python train.py --num_hidden_layers=17 --hidden_size=384 --num_attention_heads=4 --num_key_value_heads=4 --head_dim=128 --intermediate_size=1152 --vocab_size=32768 --hidden_act="gelu" --norm="layernorm" --norm_place="pre" --norm_eps=1e-05 --positions="rope" --rope_theta=10000.0 --rope_fraction=1.0 --qk_norm=true --attn_scale=0.0884 --bias="none" --tie_word_embeddings=false --parallel_block=false --init="normal" --init_std_qkv=0.0291 --init_std_o=0.0361 --init_std_up=0.0416 --init_std_down=0.0416 --optimizer="muon_hyperball" --learning_rate=0.0127 --beta1=0.95 --weight_decay=0.0 --lr_head=0.00428 --max_grad_norm=2.0 --warmup_steps=0 --schedule="wsd" --decay_fraction=1.0 --decay_shape="linear" --final_lr_fraction=0.0 --batch_tokens=65536 --max_seq_len=1024 --doc_mask=true --train_tokens=421800000 --max_steps=6437 --dataset="wikipedia_en"
Each number is 128 + 32 x the weight over its row's rms, rounded and kept within 0 to 255. Layers, rows and columns count from 0. The size above them is the row's rms in percent of the matrix's.

# layer 3 attention value, 512x384, rms 0.029, rows 486-502, columns 0-95
size [ 95 100  97 104 105 106  97  99 100 103 104 104  96  97  96  98  97]
[[130 152 135 103 135 158 158 121 114 173 122 167  87 103 119 128 128 139 118  73  73 168 151 114 123 167 131 142 126 131 185 122 114 120 179 178 118 111 142 162  73 129 121  85  45 125 132 131  82 110 175  90 114 148 126 177 155 113 148 105  99 119 113 112 149  88  69 162 104 103 147 182 143  92  97 118 104  43 143 150 145  95 182 171 113 103  78 161 182  70 164 120 119 149 199 137]
 [149 133 121 131 165 164  55 144 125 132 139 122 165 138 125 124 104 131 142 232 146 128 157 165 118 105 111  75 137 176 139 133 138 118 147 175 144  87 104 102 167 103 108  79  61 152 133 130 163  90  76 136 123 167 170 112 111 115 118 127 145 116 150 102 172  92 191 195  81 133 135 199 135  86 147  99 100 120 156 172 126 115 178 147  99 123  95 158 141 155 136  91 104 160 138  98]
 [ 51 137  70 109 135 118 156 179 126  83 136 132 143 102 110 157 124 107 115 158  94 138 176 206 131  63 121  84  89  85 150 162 149 104 158  72 146 132 137 108 130  67  70 211 155 148 130  87 175 101 119 133 110 137 124  99 145 137 111 135  89 147 137 146 117 155 111 151 107 195 124 143 124 130 159 143 123  80 119  58 156 141  84 133 116  49 113 100 125  88 150 119 116 168 125  51]
 [181 194 140  77 143 175 139 167 146 156 118  93 151 117 124  94 151 137 167  60 191 140 119 142 120 107 162  70 168 121  77 127 150 118  96 121  66 158 131 145 111 138 144 117 159 173 187 120  88 118  88 185 172 149 201  90 143 148 104 122  86 117 162  85 141 101  99 144 135 102 110 187 167 113 119  80  47 133  99  83 145 122 185 197  76 125 122 167 143 108 123  88 128 137  75 178]
 [108 135  61  99 168 147 109 149 105 112 175 131 102 161 117 146 133 172 150 173 188 125 125 147 170 133 185 151 147 146 105 150  68 156 149 114 160 100  96 130 148 124 144 147 172 126 111  72 147 131 107 123 179 105 103 143 114 161 128  98  90  92 141 123 203 124 158 139 112 109 106 122  99 125 115  91  86 145 143  40 124 162 150 130 149 155 129 111 122 110 120  80 115 160 119 116]
 [122 152 205  77  85 120 160 165  87 137 108 113 156 148  45 126 151 106 116 129 167 139 161 145  73  79 116 100 137  87 137  94 110  68 108 118 138 103 147 111 122 139 159  80 115 153 158 174 110  78 129 137 111 137 132 137  97 108  83 189  97 133 143 138 168  79 122 146  80 154 162 102 109 154 169 144 119 152 151 144  96 172 163 130 124  77 141 194 104 121 106 145 158 160 233  94]
 [148 137 131 172 126 157 109 141 129 138  96 101  93 186 129 161 111 148 175 111 121 125  92 153 129  74 118 195 114 119 144 116 116 125  91 109  87 120 166  88 148 155 178 112 112 100  70 155 147  46  76 111  92 114 173  87 103 121 152 109 171 137 138 104 119  89 109 133  93 172 159 110 102 123 153 140 177  94 136 130 129  99 147 106 153 173 103  74 128 116 164 128 128 136 163 186]
 [162  81 145 155  78 174 146 130  74  75 150 185 166 119 143 132 140 146 141 182 103  96  84 117  74 162 111 118 103 143 112 162 143 176  52 123 119 112 164 132 114 159  92 160 174 116 147 126 120 163 104 130 109 126 165  98  35 112  95 133  70 126  82  98 149 113  83 147  74 125  81 126 141  83 106 174 120 120  77 158 184 158 116 146 109  90 160  75 139 170 138 145  88  84 131  86]
 [105 175 163 160 133 140  64 125 121 103  79 142 134 138 152 159  78 112 127 183 107  52 164 119 125 176  84 136 168 120 180 108 131 166 111 157  77 136 119 136 159 172  89 172 112 181 104 108  54  72 101  97 176 162 144 140 151 149 144 116 138 136 151 146 137 132 182 156 110 100 101 115 142  85  88 126 120 116 116 132 155 123 127 125 108 114  88 131 150 129 107 119 124 158 163  67]
 [181 129 176 176 116 159 101 135 121 129 136 130 140 136 182  85 172 151 154 115 113 160 113 169 134 115  98 123 124 120 181 151 160 113  84 108 117 111 173 129 153 125  98 144 140 136 139  87  73 114 183 108 177 167 124 118 130  95  92 115 128 144 147 129 132 184 133  95  92  75  93 150 133 141 134 119  44  93 142 109 138  79 119  71  78 104 135 169 152 112 174 153  90 158 181  87]
 [ 57 112 140 132  96 138 164 138 147 139 148 169 161 114 111 134 136 174 186 137 148 143 118 169 132 132 129 167 109 142 101 212 202 140 207  84 114  86  75 101 185  54 146 104  95 153 123 164 166 101 112 128 131 153 111 180 129 121 123 119 104 104 150 107 144  93 141 141 141 120 131 163 129 175 166  63 114 166 154 138 159  76 145 158 100 146 129 137 133 147 203 123 114 134 158 139]
 [101 144 148 140 118 163 134 128 140 157  97 147 101 143 120 111 148 105 133 103 160  80 133 135 140 184  53  90  85  77 129 156 178 135 173 149  41 144 119 157 198 140 146 100 139 115 145 120 134 150 111  85 109 173 150 164  59 143  95 105 143 146 150  99 172 131 103 124 138 158 183 145  84 129 122 255 154 181 138 113 105  90  97  77  61 179 138 142 187 205 175 108 136 123 124 138]
 [ 91 138 113 137 149 100  90 160 110 143 114 115 145 169  71 150 158 142 180  70 131  82  87 125 148 143 144 113 117 102 110 108 117 149 134 137 120 147 111 165 180 172 173 107 152 134 195 128  94 140 128  81 117 111 131 137 112 154  82 168 112 158 138  96 164  84 138 137  98 134 136 119  96 141 101 116 124 100 168 121  88 100 144 122 157 135 163  84 235 164  78 100 119  70 171 187]
 [ 99 134  98 126 107 107 105 139  89 130  94  65  66 185 139 143 106 120 151  74  32 177 133 107 123 121 117 127 180 116 121 123 133  98 101 174 144 144  91  83 128  78 130 113 133  73 116 132 149 132  77 125 120 108 121 126 199 129 139 153 149 180 115 158 143 195 127 114 134 157 106  63 161 164 157 176 118 139  97 130 148  96 125  61 160 105 159 181 145  81 157 129 128 146 190 133]
 [181 102 145 168 148 107 164 157 124 146 118 155 158 134 131 168 164 126 130  93 154 106 158 178 106 180 167 115  98 146 112 146  90 140 125 114 162 134 141  89 173 111 187 101 128  98 143 135 141 143 103 156 161 102 117 139 173 110 145 130 103  71 102 176  87 167 127 114 121  96 143  85 134  85 106 132 108 245  72 174 118 150 132  73 149  80 136 148 162  64 143  63 145 168  61 131]
 [128 155 104 112 129 104 217  75 125 120 147 122 118  54 169 138 167 148  97 125  99 164 117 161 103 170 112 107  94 127 151 135 100 113  73 122 136 127 166 200 126 122 126  98 128 118 131 121 122 123 120 207 108 121 113 114 159 221 118  94 171  93 160 113 100 149 110 107 121 207 152 111 193 195 196 141 145  69 101 125 182 124 119  89 128  75 148 114 113 119 163  61 165 117  68 141]
 [ 96  79  97 114 118 178 139 117 148 125 120 219 107 114  91 101  55 137 151 134 109 135 181 133 145 147 140 162  92 137 161 161 108 144 186 123 161 182  90 140 179 105 157 153 139 186 133 146 186 187 163  83 107 125  94 142 127  15 151 116 180 102  48 156 151 124 107 115 140 137 196 120  92 138  95  66 152 143 167 133 102  82 110  89 103 106 104 117 132 136 120  66 121 137 112  99]]
# layer 3 attention output (transposed), 512x384, rms 0.0362, rows 486-501, columns 0-95
size [ 88  95  91 103  98 101  92  94  91  98  97  99  93  92  92  93]
[[129 149 125  97 106 137 109 142 114 146 140 137 126 128  93  95 144 153 130  86  70  96 179 140 137 115  84 152 114  59 192 159 127 116 152 114 154 152 137 172 129 121 125 145 113 145 205 190 104 193 135 116 117 155 108 169  83 195 150  67 194 163 146  99 122  41 130 150 147 204 145 103 113 129 120 176 127 116 145 150 189 103 134 108 142  88 171  77 123 164 139 144 131 104  91 129]
 [118 163 174 173  95 125 141 161 118 172 118  75 134 158 145 133 112 163 103 103  92  70 139 102 141 168  99 148 171  99  87  76 147  95 217 100 107 155 163 109 186 176 165 127  93 116  87  60 151 130 105 102 193 143 108 101 102 123 115 103 106 127 136 184 135 137  70 142 138 123 125 128 132 142 101  80 109 126 158 162 132 117 122 137 190  64 161 137 100  92 127 144 129 119 173 112]
 [ 78 107 151 181 139 155 167 105 100 110 128 145 208 175 125 120 139 147 161  51 117  90 177 106 131 146  60 180  97 137  95 101  67 139 133 138 172 124  95  89 145  86 109 105  87 117  88  95 153 154 204 113 183 153  82  96  94 102 149 112 138 120  94 102 113 114 164 126 152 135  91 124  69 195 165 101 121 132 133  95 172 120  85 166 137 158 126 164  89 150 144 131  61 102 143 153]
 [122  59 170 110  67 109 102 115  81 142 171 200 125 106 117 103 175 114 104 127  96 173 126  80 132 167 129 132 153 109 152 143 117 159 141 168  60 106 125 104  71  97 137 140 144 145  99 184 140 156 175 101 172 170  85 154 106  95 114 157  68 123 140 130  90  73 103  71 129 130  88 119 113 137  94 152 121 112 127 124 122 146 159 172 133 115 131 121 117 133 147 134 135 119 140  72]
 [ 86 136 148 180 121 134 167 109 134 184 126  97 124 162 101 136 110 133 125  46 146 166 122 149 127 166  86  66 154 157 163 139 180 147 113 194 146 139  81 147 126  67 173  78 133 113 162 146 193 151 146  95 108 128 139 108 110 104  89 205 111 139 133 141 109 157 138 121  87 130 120 120 156 158 101 143  76 105  78 110 119 135 142 133 140  93 142 170 103  98 163  71 170 118 143 124]
 [163  86 154 181 138  95 116 119  93 117 117 130  97  68 163 115  60  91  84 193  63 134 145 113 137 171 126 118 114 110 126 116  94 174 130 135  80  91 176 108 168 155 140 151 101 108 150 187 117 111 204 124  92 100 137 162 145 112 113 114 143  90 121 147 130  51 111 151  80  65 110 151 183 141 112  90 147 104 134 129 137 103 134 105 139 144  73 142 141 104 104  73 121 135 102 126]
 [164 146 163 146 158  71 159 115 101 138 145 129 120 173  91  72 139 145 114 121 143 131 153 124 121 158 108  96 179 131 136  90 161 105 180 110 135 131 178 147 159  79 133 151 166  58 112  95 120 179 127 138 127 112 127 161 150 144 179 129 135 153 144 169 162 174  88  80 148 125 104 122 169  72 105 124 155 187 148 107  99 153 139  97 154 136  95 129 160 207  84 123 106 186 110 105]
 [102 128 111 124 112  84 115 117 127 132  96  97 152  72 109  88 158 122 195 149 131 139 108 168 153 114 170 134  75 124 135  92 195 128 129  61 139 119 142  34 129 171 148  97 161 129  88 151  82  69 175  97 161 103 142 128 152 103 204 174 144  98 164 150 161 141 116 160 163 113 166 128 169 111  98  68  75 118 134 109  95 116 134  49 126 168  87 142 144 123 131 157  93 168 137 175]
 [140 123 174 131 149  63 113 143 112  83 119 133 184  39 125 166  56 113 171 142 133 186 104 136 131 138  92 130 165  99 163  85 112 144 120  98 125 158 171 120 196 128 160 150 212 144  95 133 107 127 113 154 179  97 133 155 138 136 172 140 176 159 144 142 132 121 149  88 143 121 168 104  98 158 112  99 115 117 162 169 140 137 146  94 138 191 119 179 152 110  88 145 163 176 143 110]
 [116  73 153 122 133  75 154 116 127 116  69  97 116  96 122 127 135 139 120 180  94 146 145 110 155 112 116 144 153  81 117 130 178  85 175 122 124  89  91 102 117 136 134 120 143 152  71 177 146 129 140  98 150 147  67 128 108 154 206 173 113 147 115 142 130 100 108 171 158 175 156  76 182 123 166 128 118 127  84 125 143 143 107 143 126 123  87 112 107  83 108 196 189 150 121 113]
 [147 169 151 143 128 145 139 168 135  66 145  97 130 142  78 110 162 131  76 173 136  94 140 107 186 123  88 135 141 175  96 144 128 110 177 156 131 127 127 167 128 128 184  93 129 147 158 126 104  95 151 145 165 173  88 148 118 145  94 210 118 152 113 130  68  98 112 167  71 161 182 159  57  73  73  94  96 161  60  94 140 161 103 139 144 107 134 109 150  47 129 120 140 117 160 102]
 [125  81 140  57 160 135  97 102 101 149 142 172 158 148 137 168 114 118  88 170 176 164 183 181 156 114 187 168 140 132 126  93  57  97 127  91 159 120  92 186 129 181  75 111 111 155  89 121 127 108 127 141 129 182  88 131 154 146 123 179 115 160 116  98  73 140 178 161  81 104 155 158 140 177 109  60 157  82 174 147 125 163 201 107 139 102 153  92 134  79 136  88  85  86 135 129]
 [121 189 129 148  92  87 139 208 132 139 191 108 146 162 160 133 110 146  61 106 123 138 160 157 114 135 137 132 141 176  87 146 127  94 180 114 169  95 105 123 104 159  82 179 162 152  99 148 147  67 110 171 130 155 147 140 143 100 138 155 108 128 165 132 131 137 144 140 122 134 156 119  77  81  83 116 132 149  79 137  89 120 163  93  78  82 108 121 112 214 123  85 138 175 116 151]
 [104 172 108 169 164 115 169 120 117 120 147  94 194 142 171 136 154 144  79 155  76  99 148 131 112 117 130 132 163 162  79  67 134 103 124 171 148 125 141 135 145 120  86 123 163 133 114 124 108 146 165 188 127  67 105 140  87 164 133 164 180  67  76 103 144  77 209 172 149  69 132 115 106  92 129 126 135 174 154 119 153 133 207 189  95 145 158 144 223 159 121 152 123 164 117 119]
 [139 132 141 176 157 113 116 126 103 146  92 130 166 126 137 102 143  77 115 115 142 192 127 188 126 148 138 117 155  87 143 138 184 112 127 128  86 105 136 165 124  92 157 161 167 122 171 169 104 168 135 135 164  74 107 114 102 178 133 110 136 108  72 176 215 192 147  82 151 133  57 128 137 162 129  92 144 142 179 119 122  77 156 106 201 133 108 183  48 161  81 129 207 127 141 112]
 [ 90  69 110 106 105 164 127 150 174 163  99 135 137 166 144 140 118 128 153 116  83 127 156  99 111  93 141 107 105 109 171 146 146 129 120 159 110 171 116 156  98 185  97 100  70 120 139 104 124 197 129 136 208 116 140 132 112 167 118 119 119 164  85 141 139 120 127 135 108 211  79 149 132 131 102 136 140 105  72 121 147 140  67 112 108 110 146 100 110 138  89 148 109 134  99 112]]